Part of a small language model's weights.
Size: width 576, 9 heads of 64, MLP 1536 SwiGLU, vocabulary 32768.
Training: a variant of Adam for these matrices, 903M tokens.
Each number is 128 + 24 x the weight over its row's rms, rounded and kept within 0 to 255. Layers, rows and columns count from 0. The size above them is the row's rms in percent of the matrix's.

# layer 2 attention key, 576x576, rms 0.0693, rows 396-431, columns 384-479
size [ 98  91  95  86 101  91  92  95  93  98 105  93 102  95 106  91 116  92  89  88  93 104  92 116  93  80  92  91 105  93  97  99  93 102 108 105]
[[174  97 130  92 129 131 130 150  94  84 170 113 147  91 115 131 116 151 115 152 120 116 165 149 147 119 142 109 128 135 141 137  83 136 121 138 110 132 101  94 133 130 136 133 111 119 147 181 154 158  95 108 106 159 151 178  92 143 160 123 129 127 113 129 100 134 161 121 113 104 170 126 108 123 132 117 142 125 115 133  85 115 132 123 179 178 138 133 141 147 138 125 126 133 154  93]
 [173  87 142 127 124 115 106 147 124 137 145 166 128 116 105 133 136  91 178 122 103 159 128 161 156 120 147 128 108 183 155 121 125 127 139  73 135  95 122 146 146  90 127 111 138 125 113 146 112 161  63 146 102 165 124 141 122 136 174 163 160 133  96 141  87  96 135 107  98  97 131 123  63 119 138  83  86 126 142 118 118 124 116 158 135 108 128 112 141 132 113 106 106 171 115  68]
 [144 122 125 135 125  87  61 145 116 120 151 107 160 114 135 144 144 104 153 150 117 133  96 156 120 116 141 105 138 152 108 165 129 143  84 107 121 165 163 158 151 125 141 164 198 160  97 121 136 126 148  88 130 148 117 140 136 106 101 129 158 113 112 115 156 127 160 131 100 147 120  94 121 123 162 117  73 136 165 102  92 109 166 104 146 109 111 139 143 172 164 111 144 139 151 102]
 [123 116 133 124 132 120 160 135 103  82 150 126 111 132  99  75 166 132 138 118 160 134 123 144 111 104  96 133 128  90 115 132 105 108 110 132 108 112 130 120  93 141 153 129 156 151 102 133 108 130 107 139 143 118 155 105 142 125 123 141 154 125 109 131 131 156 134 125 135 132 156 119 115 143 160 150  98 126 121 102 133 134 136 143 100 130 108  98 162 156 152 108 151 113  91 144]
 [215 173  96 130 124 105 128 125 152  81 179 126 119 109 143 144 120 131 114 103 142 142 154 175 134  94 136  95 127 163  76 154 132 204 167 116 133 162  99 122 143 126 136 160 168 143 122  85 158 117  82 109 136 144 120 177  81 149 128 109 130 129 118 101 142  91 100 104 119 128 133 110 181 115 117 151 113 122 135 117 108 100 155 134 161 122 129 166 113 137 119  96 148 158 154  90]
 [ 88 103 135 134 112 162 127 127 102 103 143 134 117 136 120 140 173 100 129 132 142 136 105 151 117 113 109  82  78  83 133 113  85 103  89 156 130 115 142 109 119 125 121 195 109 104 135 111  92 123 116 116 117 135 129 142 122  97 117 131 155  81 107  86 116 135 144 135 143 122 153 152  96 134 134 150 135  97 116 121 129 105 154 176 123 130 147 130 140 161 141 159 166 141 113 119]
 [136 142 119 140 101 101 124 143 124 139  98 135 105  96 114 103 118  65 131 131 138 129  97 147 169 179 157 125 135 118 138 124 145 136 147 128 100 109 175 152 120 148 140 135 131 159 125  90 127 122 123 115 131 111  99 109 135 104 152  95 125 122 174 127 192 143  83  90 105 106 139 156 133 128 120 138 107 160 138 143 145 137 160 126  91  95 119  94 123 116 167 131 118 151  95 110]
 [ 77 161 100 153  74  95 155 114 168 101  90 153 134 188 123 111 142 176 140 132 136  91 139 105 121 140 101 131 130 137 122 148 137 100  69 171 131 124 164 155 141 154 129 134 105 178 134 109 166 127 134 119 133  87 154 124 164 128  83 145 112 123 136 140 135 161 130 143 190 134  83 100 145 129 151 150 115 149 153 110 137 118 131 137 130 155  96 123 109 107 152 151  97  70 124 159]
 [111 109 125 142 120  78 129 163 142 127 150  99 144 134 139 130 109 131 122 142 129 141 147 134 123 107 105 116 152 111  86 118 150 134 158 121  89 114 117 107 112  90 148 157  96 118 133 122 106 137  85 114 109 115  90 165 118  86 125 166 147 126  69 127 104  58 106 103 109 162 149 146 130 110 155 126  94 129 132 135 142 114 178 157 120 154 122 130 109 128 137 146 101 119 176 126]
 [145  93 143 124 157 133 128  96 151 133 127 107  93  75 130 159 107 150  91 146 152 106 176 143 135 129 168 160 131 128 161 121 133 113 119 120 142 149 144 123 125 118 168  99 143 131 116 130 127 188 120 133 161 130 112 106 162  76 121 148 165 147 120 115 119 119 159 119 107  98 118 133 121  90 144 101  65  99 139 141 134 113 167 100 136 140 154 117 141 123 157 169 140 130 112 105]
 [116 105 122 133 162 166 110  96  70 144  98 151 174 173 142 135 138 135  73 162 129 128 146 105 148 134 118 143  83 126 106 125 129 138 156 168 122 135 102 145 133 115 133  98 132 105 141 135 165 107 126 143 111 122 138 112 131 143 137 116 103 157 164 108 101 127 119 151 137 111 138 117  94 111 123 158 165 152 126 153 134 120 127 117 141  97 148 109 131 114  61 100 126 100 168 158]
 [146 133 143 119 170 133  93 154 170 139 128 113 119 127 168 147 105 118 128 153 128 106 131 136 169 143  66 161 119 127 155  51 108 149 136 126 139 132 115 107 153 101 132 129 155  74 121 106 122 180 123 120 128 165 129 190 119 120 145 112 112 143 118 140 136  82 120 133 132 125 140 136 135 139  98  99 112 122 111  86 101 163 119  91 138 164 120 141 141 162 145 145 112 136  97  99]
 [120 113 138 125 111  99 148 125 102 123  78 109 171  97 101 151 123 149 114 117  89 117 100  90 145 140 103 121 109 132 134 147 151 151 164 102 126 110 130 130 139 110 117  91 142  95 171 139 132 139 131 128 133  89 151 127 149 133 118  54 136 122 142 113 127 144 114 126 142 129 165 111 124 142 125 159 108 138 131 144 122 198 139 142 155 147 173  76 110 119 133 128 150 109 139 146]
 [138 186 137 118 169 160  95 132 123 120 136 132 119 156 162 130 132 147 126 108 134 145  96 112 142 128 119 151 135 123  83 138 148 120 147 135 119 124 117 126 141 181  84 147 170 134 128 125 153 119 141 112 137 124 143 117 101 123 162 103 118 142 169 164 135 106 134 124 129  91 135 115 140 156  99 126 177 135  59  74 123 153  88 100 107 138 112 149 168 133  84  87 136  94 132 118]
 [113 123 129 119 151 117 130 136 137 119 137 156 135 133 113 126 153 163  93  85 118 142  97 120 117 171 126 133 151 153 125 123 111 113 116 105 125 127 102 126 125 114 116 160  61 159 135 111 134 145 162 182 107 109 129 135 153 100 107 106 170 117 118 114  99 172 109 128 137 152 121 107 138 120 143 135 131  63 127 108 128 126 134 130 151 111  99 149 146 136 131 153 143 180 136 162]
 [150 115 125 127 141 110 128 142 135 139 136 106 157 109 136 179 127 106 122 118 145 104 155 169 129 120 151 104  87 102 122  96 111 169 137 165  91  95 103 100 108 126 128  82 183  66 122 148  89 141 105 151 103 165 100 161  91 137 151 144 135 166 105 149 122  75 119  94 104 138 171 153 104 138 136 116 115 117 134 107 139 119 113 171 136 152 173 156 102 129 170 130 107 139 160 134]
 [142  96  92 116  91 123 126 132 129 142  81 101 131 140 117 145 156  94 154 154 116 141 140 124 123 120 145 151 186  82 130 143 137  93 201 142 134 121 139 139 116 115 129 143 120 103  96 107  89 153 119 135 140 131 140 135 152 161 124  98 139 146 139 125  82 154  86  98 108 151 144 159 152 132 114 156 137 136 127 162 126 111  80 125 100 138 112  88 159  75  95 107 132 139 147 131]
 [110 165  86 126 127  98 153 151 134 131 145 121 130 120 130 158 114 102 145 141 107 146 135 149 123 124 117 130 122 131 113  91 147 174 155 157 116 146 117  96 132  78 148 127 177 124 127 137 124 131 131 104 145 146  60 148  50 133 135 145 138 134  78 141 116  53 129 121 115 135 120 168  91 116 149 114 100 145 129 156 150 148 123 153 123 176 175 106 148 112 155 110 127 148 159 113]
 [152 147 139 100 141 100 128 136 168 147 116  90 120 119 106 162 118 152 194 170 123 131 225 158 118 134 149 139 130 130 158  96 138 169 115 146 158 127 152  90 127 111 180 101 173 111 126 126 146 133 136 128 140 137  61 139 132 109 162 154 147 143 113 121 178  43 141 113 139 142 157 175  79 135 134 145 131 141 121 119 125 127 158 145 119 134 172 135 141 111 145  99 113 107 173 140]
 [115 133 137 113 154  95 145 124  85 104 142 108 140 120 111 113 128 146 100 127 158 127 128 125 155 145 151  97  93 135 141 132  87 178  98 122 120 166 117 106 141 140 137  93  99 111 135 109 169 119  93 143 114 100 100 131  87  96 132 154 102 138 125 141 135 113 154 123 115 108 141 118  81 159 145 110 131 163 145 121 125 134 172  92 108 125 135 142 183 123 134  95 156  89 120 105]
 [127 116 151 119 120 111 145 143 158 127 129 143 174 124 111 192 135  99  87  92 134 127 146 193 115  88 159 103 116 125 155 129 104 163 116 139 139 126 132 140 113  94 144 140 120 153 106 165  98 116  87  97 122 138 119 133  98 141 130 173  90 133  77 130 147 108 141 170 117 134 101 106 139 159 161 106 104 117 132 109 146 182 146 126 148 140 131 100  59 123 141 174 122 155 114  75]
 [120  90 115 134 110 152 125 139 118 167 108 147 121 111 138 105 132  96 124 127 133 119  91 133 201 121  91 102 106 100 118 170 185 125 127  83 148  97 178 128 149 123 108 175 139 135 153 129 112 114 138 127 133  80 142 153 119 113  80  97 123  77  92 133 142 154 135 146 152 169 122 123 195 119 126 107 120 126 107 109 124 156 140 141  73 120 131  94 146  86 169 140 123 127  67 134]
 [110 142 138 180 131  91 141 118 171 147 137 132  84 137 107 103 116 126 157 156 141 137 151 114 112  97 121 140 120 113 137 100 144 177 128 111 136 139 103  96 123 104 119 125 135 127 113 111 144 120 136 147 104 145 124 129 145 122 167  83 107 108 145 126  96 139 114 103  97 101 140 146 122 141  73 105 106 172 137  83 143 110  56 113 113 128 154 177 167 128 146 120 141 135 126 134]
 [157 134 107  91  98 137 119 107 147 136 114 102 139 148 141 137 135 110 142 130 121 158 164 167 129 131 124 170  87 160 162 155 129 140 143 111 178 134 136 129 146 138 138 126 149 151 151 145 153 115 131 107 133 123 112 152  67 167 123 154  97 142 126 153 145 125 122 125 101 107 100 118 158 106 118 136 120 173 124 162 131 172 155 129  92 120 167 147 126 153 133 172  91 150 109 128]
 [120 116 130 155  87 130 120  89  76 145 110 118 138 105  90 101 161 106 120 133 123 108 135 105  85 121 163 118 110 145 109 128  99  78 119 148 103 125 138 133 144 173 123 134  96 101 120 122 112 118 148 103 118 121 114 129  84 141 146 102 109 139 133 114 119 126 138 124 112 105 121 125  95 108 165 136 151  95 142 127 155  99 124 127 121 121 121 111 113 130 111 153 172 150 131 124]
 [114 122 133 130 108 175 134 127  69 103 126 153 115 134 160  99 138 118 139 140 145 133  86 104 138 139  78 141 129 115  91 159 131 137 162 126 153  99 138 175 173 134 115 149 121 139 134 138 103 115 149 119 142 149 181 110 123 134 122  92 129 135 117  99 123 137 102 125 146 121 105 103 137 108  94 116 108 116 111 163 100 156  80 125  88 133 139 128 115 142 105 106 150 139  98 130]
 [152 159 137  88 127  98 132 129 166 114 133 110 141 127 140 134 142 128 140 149 134 144 166 118 126 136 162 135 123  72 149 128 146 107 109 146 121 138 132  75 112 123 127 112 163 160 118  97 170 116 129 151 131 111 107 143 158 112 130 149 124 135 135 158 147  92 135 141 140 142 139 164 127 135 143 143 174 141 117 134 148 102 134 146 177 150 143 131 119 121 116 128 108 111 140 154]
 [153 158 144 139 165 123 127 120  79 142 142 127 153 118 123 102 107 123 124 179 142 118 165 129 130 199 147 108 132 154 119 161 102 103  92 167 140 127 156 115 155 161 109 137 123 117 102 110 137  92 121 117  97 128 114 105 112 139 114 146 124 115 128 136 135 121 155 127 108 104 134 134 143 124 123 136 172 130 125 135 119  76 151 107 133  87  96 116 164 135 126 164  99 140  96 138]
 [126 126 134 153 114 110 134 135 143 132  94 119 144 130 127 128 138 158 159 155 152 162 143 103  82 148 132 136 117 132 149 115 112 110 118 151  84 148 146  28 104 169 126  95  77 139 120 122 142 114 116 141 137  91 114 207 139 141 159 127 103 130 126 141 135 113 134 126 134 146 110 128 103 113 172 103 136 139 123 144 131 126 130 135 171 102 101 130 169 121 146 111 126 108 123 134]
 [128 126 151 135 148  73 109 125 129 167  87 152 135  90 140 109 126 191 109 120 119 126 147 126 142 135 163 115 144 157 114 114 114 110  97 113 157 113 126 111 120 103 166 115  98 102 115 111 176 109 112 151 124 101 126 162 113 109 110 137 132 169 145 108 174 131 139 180 123 109 130 124 135 119 167 126 152 143 157 145 149 152 189 127 135  64 148 142 151 120  99 128 123 117 151 145]
 [110  98 113 138  92 129  67 111 135  60 138 154 116 154 127  91 158 145 113 139 123 130 120 131 106 123 102 167 123 117  92 158 139 116 149 100 139  99 180 158 128 161 113 154 148 142 112 113 138 128 124 159  95 164 114 120 144 137 112 114 148 113 144 130 117 147  98 108 111 134 122 120 148 101 110 169  96 138 145 140 126 125 136 139 144  97 134 139 145 106 126 137 129 162  96 146]
 [152 111 123 115 138 182 119 162  75 101 127 133 105 164 128 105  83 160 128 125 144 119 130 136 128 145 122 116 161 121 185 107 151 152 114 113 144 161 181 146 114 129 138 118 115 138 131  87 147 114  87 115 159 107 135 119 144  91 143 151 136 151 151 139 110 131 114 139 155 125 145 147 156 149 123 130 114 167 119 151 110 106  98 152 107 149 122 110 147 111 140 142 125 130 143 156]
 [109 159 165 118 116 139 104 113 110 113  91 108 117 108 124 154 145 124 150 119 111 120 103 111 119 113 127 141 154  91 142 143 135 111 126 122 135 123 154 130 136 140 108 108 144 118 112 102 124 106 117 150 168 162 146 162 113 102 152 104 134 112 179 102 166 118 114 114 129 139 122 154 136 123 130 145 137 121 142 137 102 109 130 123  88 142 117 138 119  98 149 110 153 121 140 115]
 [126 118 133 142 105 119 144 137 135 156  94 137 185 120 141 185 112 134 132  68 114 118 134 106 128 103 142  98 105 124 187 114 137  97 103 102 126 126 134 131 137 111 127 123 147 118 134 129 133 159 153 153 122 117 122 171 162 103  75  88 157 115 169 153 118 157 131 119 135 144 109 108 155 127 108 154 127  92 157 145 134 160 197 116  76 149 110 178 118 130 134 171 119 157 122 131]
 [127 170 121 151 118 136 146 112 122 112 158 115 139 176 102 155 108 133 113 157 109 124 170 164  87  78 204 109 149 130 108 134 119 139 140 117  83 123 118 124 134 117 141 157 127 149 118 122  95  69 133 113 125 113  85  75 128 150 139 125 103 189  93 146 146  85 123 115 111 117  96 190  58 138 157 116 140 153 138 140 153 112 145 125 114 125 134  97 130 109 106 133 130 143 146 113]
 [142 128 186 165 117 125 125 137 120 118 141 106 114 128 119 131 169 125  83 107 121 132  75 146  89  87 137 116 135 147  66 128  58 102 175 150 102 115 129  95 116 160 102 140 118 102 135  85 163  95 124 144 140 138 100 132 114 159 174 138 127 136 175 131  59 129 120 101  87 116 135 123  87 166 142 170 167  95 118 106 152 125 123 121 161 127  92  82 106 113 151 108 110 155  78 105]]
# layer 2 attention query, 576x576, rms 0.0735, rows 397-432, columns 384-479
size [ 89  96  81 100  88  99  96  89 109 111  90 114  85  97  89 138  81  84  97  93  92  85  92  81  92  94  86  90  95  92  86  89 100  93 106 103]
[[108 119 144 116  94 138 177 128 162 122 149 145 143 127 119 123 154 130 154 146 136 133 107 115  88 126 124 113  75 106 125 103 129 132 132 124 133 137 142 140 115 163 136 111  89 118 184 141 148 103 133  91 134 128 130 151 147 100 138 108 152 102 140 113 144 164 110 153 138 130 156 125 125 130 135 148 144 156 166 122 126 133 106 132 130 169 171 116 102 111 113 148 146 113 152 150]
 [104 116 110 120 155 124 130 131 104 119 142 179 109 108 172 149 122  81 145 115 138 116 139 124 156 142 113 149 119 148 141 121 109 125 147 143 101 133 115 131 119 135  91 104 147 117  98 116 106 150 177 188 190 111 123  95  89 113 144 112  90  96  99  89  93 147 124 113 111 119 148 106 144 107 144 138 161 145 148 137 114 122 101  91 121 111 122 154 155 139 127 179 131 124 141 110]
 [132 102 191 160 127 124 136 138  74 145 158  98 116 135  96 122 124 171 129 137 138  87 175 156 115 134 152 116 187 141 134 131 128 110 126 151 109 185 114 117 161 144  93 175 138 126 152 134 117 110 103 141 106 164 138 107 116 126 121 121 117 149 129 141 125  74 127 117  71  97 150 113 118  93 134 171 148 132 121 119 118  99 154  86 156 129 131 148 109 164  50 158 137 171 122 150]
 [128 121 132 130  80 100 115 119  65 170 113 112 169 148 139 132 104 106  88 124 117 119 108 152 143  75  98 114 108  95 148 139 143  84 180 192 123 100 153 177 150 130 130 126 106 109 131 144  54 151 171 109 134 117 212  98 101 132 145 118 106 127  76 133 144 174 151 121 111 138 136 143 123  88  88 168 117 135 130 133  98 115 104 155 124 125 101 115 158 150 109 129 116 121 131 131]
 [117 151 152 141 103 108 179 136  84 128 123 132 135 154 109 139 137 174 136 104 134 119 158 154 141 114 128 118 162 152 120 115 137  95 141 140 112 134 113 123 147 104 105 103 133 103 128 157  86  96  94 114 154 114 131  92 117 124  86 135 134 108  98 126 151 138 142 122 130 103 142 128 136 119 156 131 166 151 136 141 135 169 115 126  84 150 127 145 158 130 112 102 172 109 155 149]
 [138 148 128 145 153 106 120  80 137 149 156 115 162 104  95 137 121 128 142 131 152 169 111 126 107 133 113 148  92 137 126 132 132 175  94 135 156 156 145  79 105 114 164 128 103 114 132  85 143 117  90 164 138 104 103 157 121 173 102 150 132 126 149 119 129 154 131 119 134 117 133 179 153 171 117 107 129 109 141 137 110 143 168 121 147 103  88 145  93 187 129 154 128 115 121 108]
 [125 123 178 113 104 157 113 134 127  85 124 142 148  93 142 184 102 144 122 114 162 126 126 131 116 133 156 140 117 107 161 106 110 181  92 125 115 133  95 114 117 137 137 145 143 146 146 100 169  99 105 145 161 153 122 109 124 151 181 144 148 102 122  95 100 139 122 166 116  81 132 155 129 158 106 127 119  82 100 110 148 170 117 129 114 148 125 150 102 164 138 128 138 152  95  74]
 [151 132 165  99 122 106 127 144 136 177 160 139 133 132 107 144 122 118 143 118 113 123 151 140 100 107 167  93 123 143 147 137 145 166 191 124 151  95 113 152 101 130 138 101 115 121 128 139 111  98 127 152 107 115  82  93 135 117 136 144 129 118  94 167 153 116 137 161 148 104 126 118 115 136 125 141 126 117 146 132 147 160  76 119 133  94 168  87 186 146 118 136 104 144 114 136]
 [139 136 126 150 146 149 153 142 126 147 122 156 122 151 108 124 180 164 113 105 139  94  71 111 139  95 119 121  82 135  99  95 116 120  71 154 124 134 126 151 135 100  74 127 100 140 116 121 169 119 124 105 124 125 129 151 121  89 130  90 155 168 138 132 146  68 119  98 119 131 116 122 152 122 132 131 126 121 129 131 134 142  93 130 135 112 131 130 134 111 132 130 112  93  76 101]
 [114 144 167 131 150 119 142 164 113 127 145 109 116 166 144 131 124 151 112 148 103 109 142 148 133 122 171  94 141 113 124 112 123 136  99  98 123 107 143 121 111 143 182 115 125 110 137 130 112 104 110  87 108 185 104 142 149 143 119 165 134 147 134 147 121 109 108 119 131 111 123 162  38 112 158  90 121 100 113 159 170  72 194 107 132 131 151 126  97 109 143 110 108 149 190 120]
 [141 121 139 140 124 118 124 151 170 109 121 130 114 141 114 127 204 160 170 148 122 147 133 128 119 165  80 111 123 147 121  95 154 219 133 144 140 116 135 140 126 147 162 123  86 174 125 108 135 118 118 101 143  85 129 145 129 119 132 139 167 140 101 133 115 118 126 151 160 179  86 137 111 124 136 109  89  96 151 147  91 139  96 168 116 139 132 129 133  85 128  92 127 114 137 136]
 [ 84  88 182 166 144 118 140 136 100 160 131 129 118 120 162 112 157  91 119 119 146 112 113 136 134 114  99 113 159 167  96 119 125 104 101 150  91 137 154 128 131 157  67 138  90 135 128 146 120 136 119 141 178  87 152 114 107 122 151 107 100 131 135  98 112 129 131 103 151 122 124 117  89 108 126 144 153 131 106 154 128 108 121 112  87 126  95 111 130 124 163 150 137 159 116 143]
 [ 87 124 150 144 145 138 150 128 136 160  88 132 121 100 106  78 126 122 159 145  85 126 132 107 121 130 154 120 164 127 133  93 106 165 125 127 111 107 128  89 128 111 119 124 178 132 101 131 144 130 111 122 111 108 136 173 153 136 120 126 135 113 111 125 140 173  72 143 132 159  95 147  96 143 104 155 104 135 152 150 145 119 144 126 136 123 126 148 124  90 170 129 144 144 159 149]
 [158 131 104 126 129 129 118 116 121 107  92 138 128 132 187 102 140 137  57 141 131 110 122 109 130 156 118 127 121 128 141 130 117 168 161 152 116  95 130 148 175 137  77 120 132  99 170 134 127 130 162 147 143 100 142 102 160 150 157 131 139 161 143 136 121 109 120 143 143 170 187 107 103 120 169 108 166 109 123 113  97 118 134 121 129 148 149 108 132 129 123 128 152 107 150 114]
 [117 114 134 138 113 118  90 176 110 116 108 115 100 176 114 136 153 172 101 129 110 113 141 109  93 109 102  67 126 114 127 121 103 133 184 134 121 123 110 170 132  97 173  99 131 138 153 129 119 171 124  89 140 102  98  98 122 152 146 156 152 142  93 153  82  91 132 109 137 143 130 122 110  87 142  87  85 118 154 138 103 115 109  82 128 135 153  78 160 143 127 102  99 104 147 134]
 [ 93 127 142 180 155  74 115 132 125 157 127 120 141 113 146 149 104 134 114 162 118 120 107 145  99 100 122  63 134 109 105 132 125 125 113 106 139  89 117 109 120  97 134 132  93 101 121 114 111 119 140 125 141 112 101 116 128 145 110 115 154 168 149 114 125  96 138  84 139 112 156 134  82 105 137 104 107 114 149 112 130  54 182 146 174 149 119 132  94 129 145 151 127 124 152 112]
 [110 108 130 123 146  62 141 128 151 142 131 123 129 111 120 139 106 116 126 153 110 152 135 114 126  92 131 108 158 132 125 136 169 125 146 137 137  73 131 157 157  99 149  96 149 117 134 120 130 156 141 117 109  56 105 132 143 148 154 157 134 149 120 147 142  89 148 117 138 142 131 124 134 108 135 113 113 118 143 139 108 131 118  86 133 146 175 107 139 117 134  99  64 101 137 137]
 [130 117 142 113 104  96 119 134 145 150 121  88 108 164 138 136 136 126  99 151  97 147 122 113  90 117 152 106 109 125 121  92 137 145 155 103 115 101 112 112  95 112 186  84 122 140 146 146 132 113  96 108 118  80  82 160 134 133 126 169  89 109  74 137 132 130  87 197 164 140 108 119 119 134 141 127 115 130 141 147 121 174 117 154 117 155 163 153 142 158 116 123 110 154 140 125]
 [127 132 109 134 116 136 153 148 132  67 122 146 126  94 137 146 172 134 128  46 143 141 139 154 119 146  98 193 175 142 105 132 135 159 139 120 120 127 142 170 100 131 118 157 100 166 124 125 145 152 149 151 106 130 126 127 118 136  89 159  94 123 123 122 139 163 148 157  84 137 134 124 164 104 172 127 131 114 116 133 126 167  58 149 138 111 154 100 135 163 123 121 128 122 140 156]
 [144 121 121  95 146 134 123 182 119 112 141 152 143 124 144 151 143 110 179 111 148 149  84 128 116 114 139 140 105 145 113 128 110 156 138 165 120 100 120 132 152 138  97 101  99 134 128 158 128 120 177 129 147 150 131 133 122 150 140 120 109 117 157 162  95 103 118  73 125 132  92 132 139  79 162 122 164 100 114 132 101 158  77 114 115 100 146  72 137 173 107  77 122 141 126  87]
 [146 147 120 127 130 110 107  95 134 120  94 106 147  90 101 114 146 131 138 123 140 126 163 140 159 175  71 139 182 136  95 184 111 109 117 118 155 139 145 108 123 125 133 132 170 124 103 100 136 124 163 130 133 105 153  95 101  89 140  93 109 109 145 114 109 122 156 129 149  92 109 123 187 111 152  92 131 159 138 127 126 141 111 138 111 123 169 100 150 110 133 118 153 116 118 131]
 [152 140 143 155 144 129  89 117 146 103  81 114 163 155 131 133 123 158 102 150  80  93 114 128 101 167 152  80 105  94 116  90 115 130 151 126 153 117 126 119 155 142 140 103 147 124 120 157 173 140 129 114 130 134  84 126 117 155 100 138 128 129 122 128 136 107 147 106 152 141 125 158 133 167  91 110 115 152 130 106 132 132 144 114 111 149 107 117 122 134 147 103 119 102 136 106]
 [125 140 126 110 110  78 163 110 118 115 134 185  96 108  75 130 132 125 126 133 167 160  89  97 127 121 140 123  99 137 144 106 119 102 107 155 128 139 136 102 109 124 124  76 149 110 126 146 102 102 116 132 121  73 142 119 169 109 125 148 100  77 134 112 120 135 136 150 146 140 120 122 135 145 133 127 117 103 116 151 111 156 161 105 149 145 113 106 125 149 171 131 105 112 165 133]
 [112 133 154 143  91 147 126 142 119 100 142  99 103 161 158 116 117 154 121 146 161 121 116 126 158 156 103 154 122 120  78 143 105  95 127 125 139 110 105  90 106 140  97 160  96 120 154 128 158 134  93 117 116 138 158 150 142 115 123  97 115 121 144  98 102 134 130 114  86 140 135 125 147  98 170 113 154 174 158 125 171  57 153 125 138 124 120 123 131 100 117  94 124 135 123 142]
 [130 102 103 129 140 129 172 132 123  86 133 152 136 161 118 102 116 122 128 148 145 140 153 129 146 124 148 127 175 126 101 118 110  73  37  84 116 136 172 149 117 205 114 145 149 120 114 128 135 146 142 117 130 117 148 123 119 146 193  97 157 130 172 114 121 112 154 116 139 141 123 117 113 123 100 102 139 134 122 134 140  56 154 143 169 122 119  76 126 131 130 179 152 106  93 118]
 [ 99 125 161 132 166  87 104 148 164 161 186 103 143 112  94 143 138 121 133 154  91 131 105 104 116 142 123  75 104 125 160 142 119 144 148 179 147 132 176 139 150 109 134  85 106 164 129  82 127 113 132 152  95 134  90 133 138 116 122 114 142 143 131 132 104 118 104  99 122 149 125 163 120 138 129 134 160  89 149 130 116 162 140 113 136 124 122 138 146 126 108  69 101 186 121 109]
 [107 139 131 125 120 104 163 100 113 131 126 151 140 147 141 114 146 146 146 105 123 145 141 140 152 137  99 122 156 148 135 135 121 131 158 172 133 210 119 138 122 124 126 149 114 152 141 112 122 121  91 116  98 181 141 139 104 113 128 135 138 105 130 133 130 102 104 146 134 116 130 133 171 110 132 136 184 119 115 148 158 136 135 129 111 124 116 185 115 116 126  73 144 165  93 155]
 [126 142 125 132 124  91  53 132 112 158 139 114 129 163 132 131 131 156  92 156 132 110  77  97 154 128 132 101 114 143  97 127 114 135 153 127 107 133 113 115 146  74 153 106 120 124  80 132 128 125 134 143 115 111 128 190 103 101 134 126 134 200 112 125 141 118  87 134  90 125 189 159 106 117 133 113 126 143 136  96  85 105  65 104 163 122 147 122 163 114  77  98  95 122 117 119]
 [153 175  90  77 128  98 123 153 132 140 131 106 136 116 118 189 107 141 124 117 167 110 118 117 150 134 138 159  95 133 158 128 130 143 104 129 139 138 179 118  85  99 139  87 104 115 127 152 169  92 131 157 125 152 144 143 127  70 127 111  25 109 100  87 133 101 125 130 129 115 139 128 145 145 127 155 115 145 123 160 123 160 147 137 145 161 156 161 127 129 118  96 127 149 132 118]
 [127 170  88 100 128 119 119 124 144 160 115 146 112 132 128 140 144 106 116 184 142  95 108 180 123 119 138 145 122 137 112 149 129 136  83 120 125 157 158 119 103 149 101 149 142 133 124 101 118 138 172 125 108 109 105  83 139 112 162 101 115  87 128 182  84 131 165 120 148 111  93 114 111 146  60 118 116 130 137 162 141 110 151 133 108 160 111 122 136 101 136 164 156 132 113 154]
 [191 140 167 113 131 138 103 118 142 106 171 105 129 120  77 100 126 102 116 127 128 139 142 102 146 125 136 126 140 115  94 115 130 134 135  86 131  66 131 120 116 143 174 121 125 157 136 125 114 125 124 122 136 174 147 150 133 113 146 132 133 120 157  89 145 149 115 151 132 145  97 145  79 176 126 112 106 151 127 123 135 151 117 128 129 117 130 119  97 139 106 187 100 154 141 153]
 [124 116  78 128 119 131 141 199 158 132 132 107 174 138 131 118 121 118  96 189 120 145 140 105 115 110 123 120 155 158 131 153 150 140 113 119 150  75 135 135 126  93 122  68 133 133 121 104 158 143 106 146 111 107 102 161 158 108 138 126 130  91 169 125 114 130  89 113 123 164 171 165 118 145 152 114 148 132 137 145 148  96 143 135 134 117 133 115 154 130 116 148  76 117 140 118]
 [141 142  94 150 123  68 121 138 142 142 121 100 132  94  96 134 144 127  98  75 135  99 119  98 111 107  99 100 125 135 169 170 125 122 162 187 166 183 121 142 138 150 122 143 124 153 134 131 159  98 139 137 135 111 106 138 138 135 131 139  99 138 138 120 106 137 139 128 115 170 177 166 167 159 111 136 137  83 121 142  94 140  89 103 145 144  99 109 113 115 129  96 136 103 148 124]
 [113 126 151  95 153 140 131 113 139 133 109 120 146 140 114 172 105 150 133 169 109 105 129 140 122  90 191 107 132 130 119 131 163 163 127 110 131 123  86 108 100  89  91 116 141 115 130 106 121 129 139 117 123 150  98 148 155 116 137 132 131 126 128 163 137  88 106 100 107  82 105 131 107 112 102 133 156 117 104 117 114  93 148 157 130 110  98 157 105 129 112 159 128 175  82 118]
 [142 145 123 151 119 146 148 163 126 103 135 160 134 111 143 123 144 117 109 126 162 125 113 142 137  89 142 142 139 103 124 116 134 128 162 137 128 150 104 119 107  93 118 185 119 154 134 133  73 141  84 147  73 144 108 147 121 147 175 101 120  90 152 175 114 160 135 107 100 192 145 109 123 100 105 155 143 108 130 134 128 114 109 121 156 129 115 112 140 128 153 149 130 134  71 153]
 [125 122  53 152 145 122 139 117 128 130 162 138 160 130 133 138  99  80 140 144 120 126 133 138 145 118 115 195 157 103 104 158 116 128 117 103 100 139 128 122 159 114 124 127 178 136 107 134 129 146 145 131 124 123 109 132 144 104 123 140  88 158 127 124  92 160 154 140 185 113 107 111 140 112 120 172 143 146 110 160 117 118 170 130 163 122 171 138 132 123 115 117 154 133 124 109]]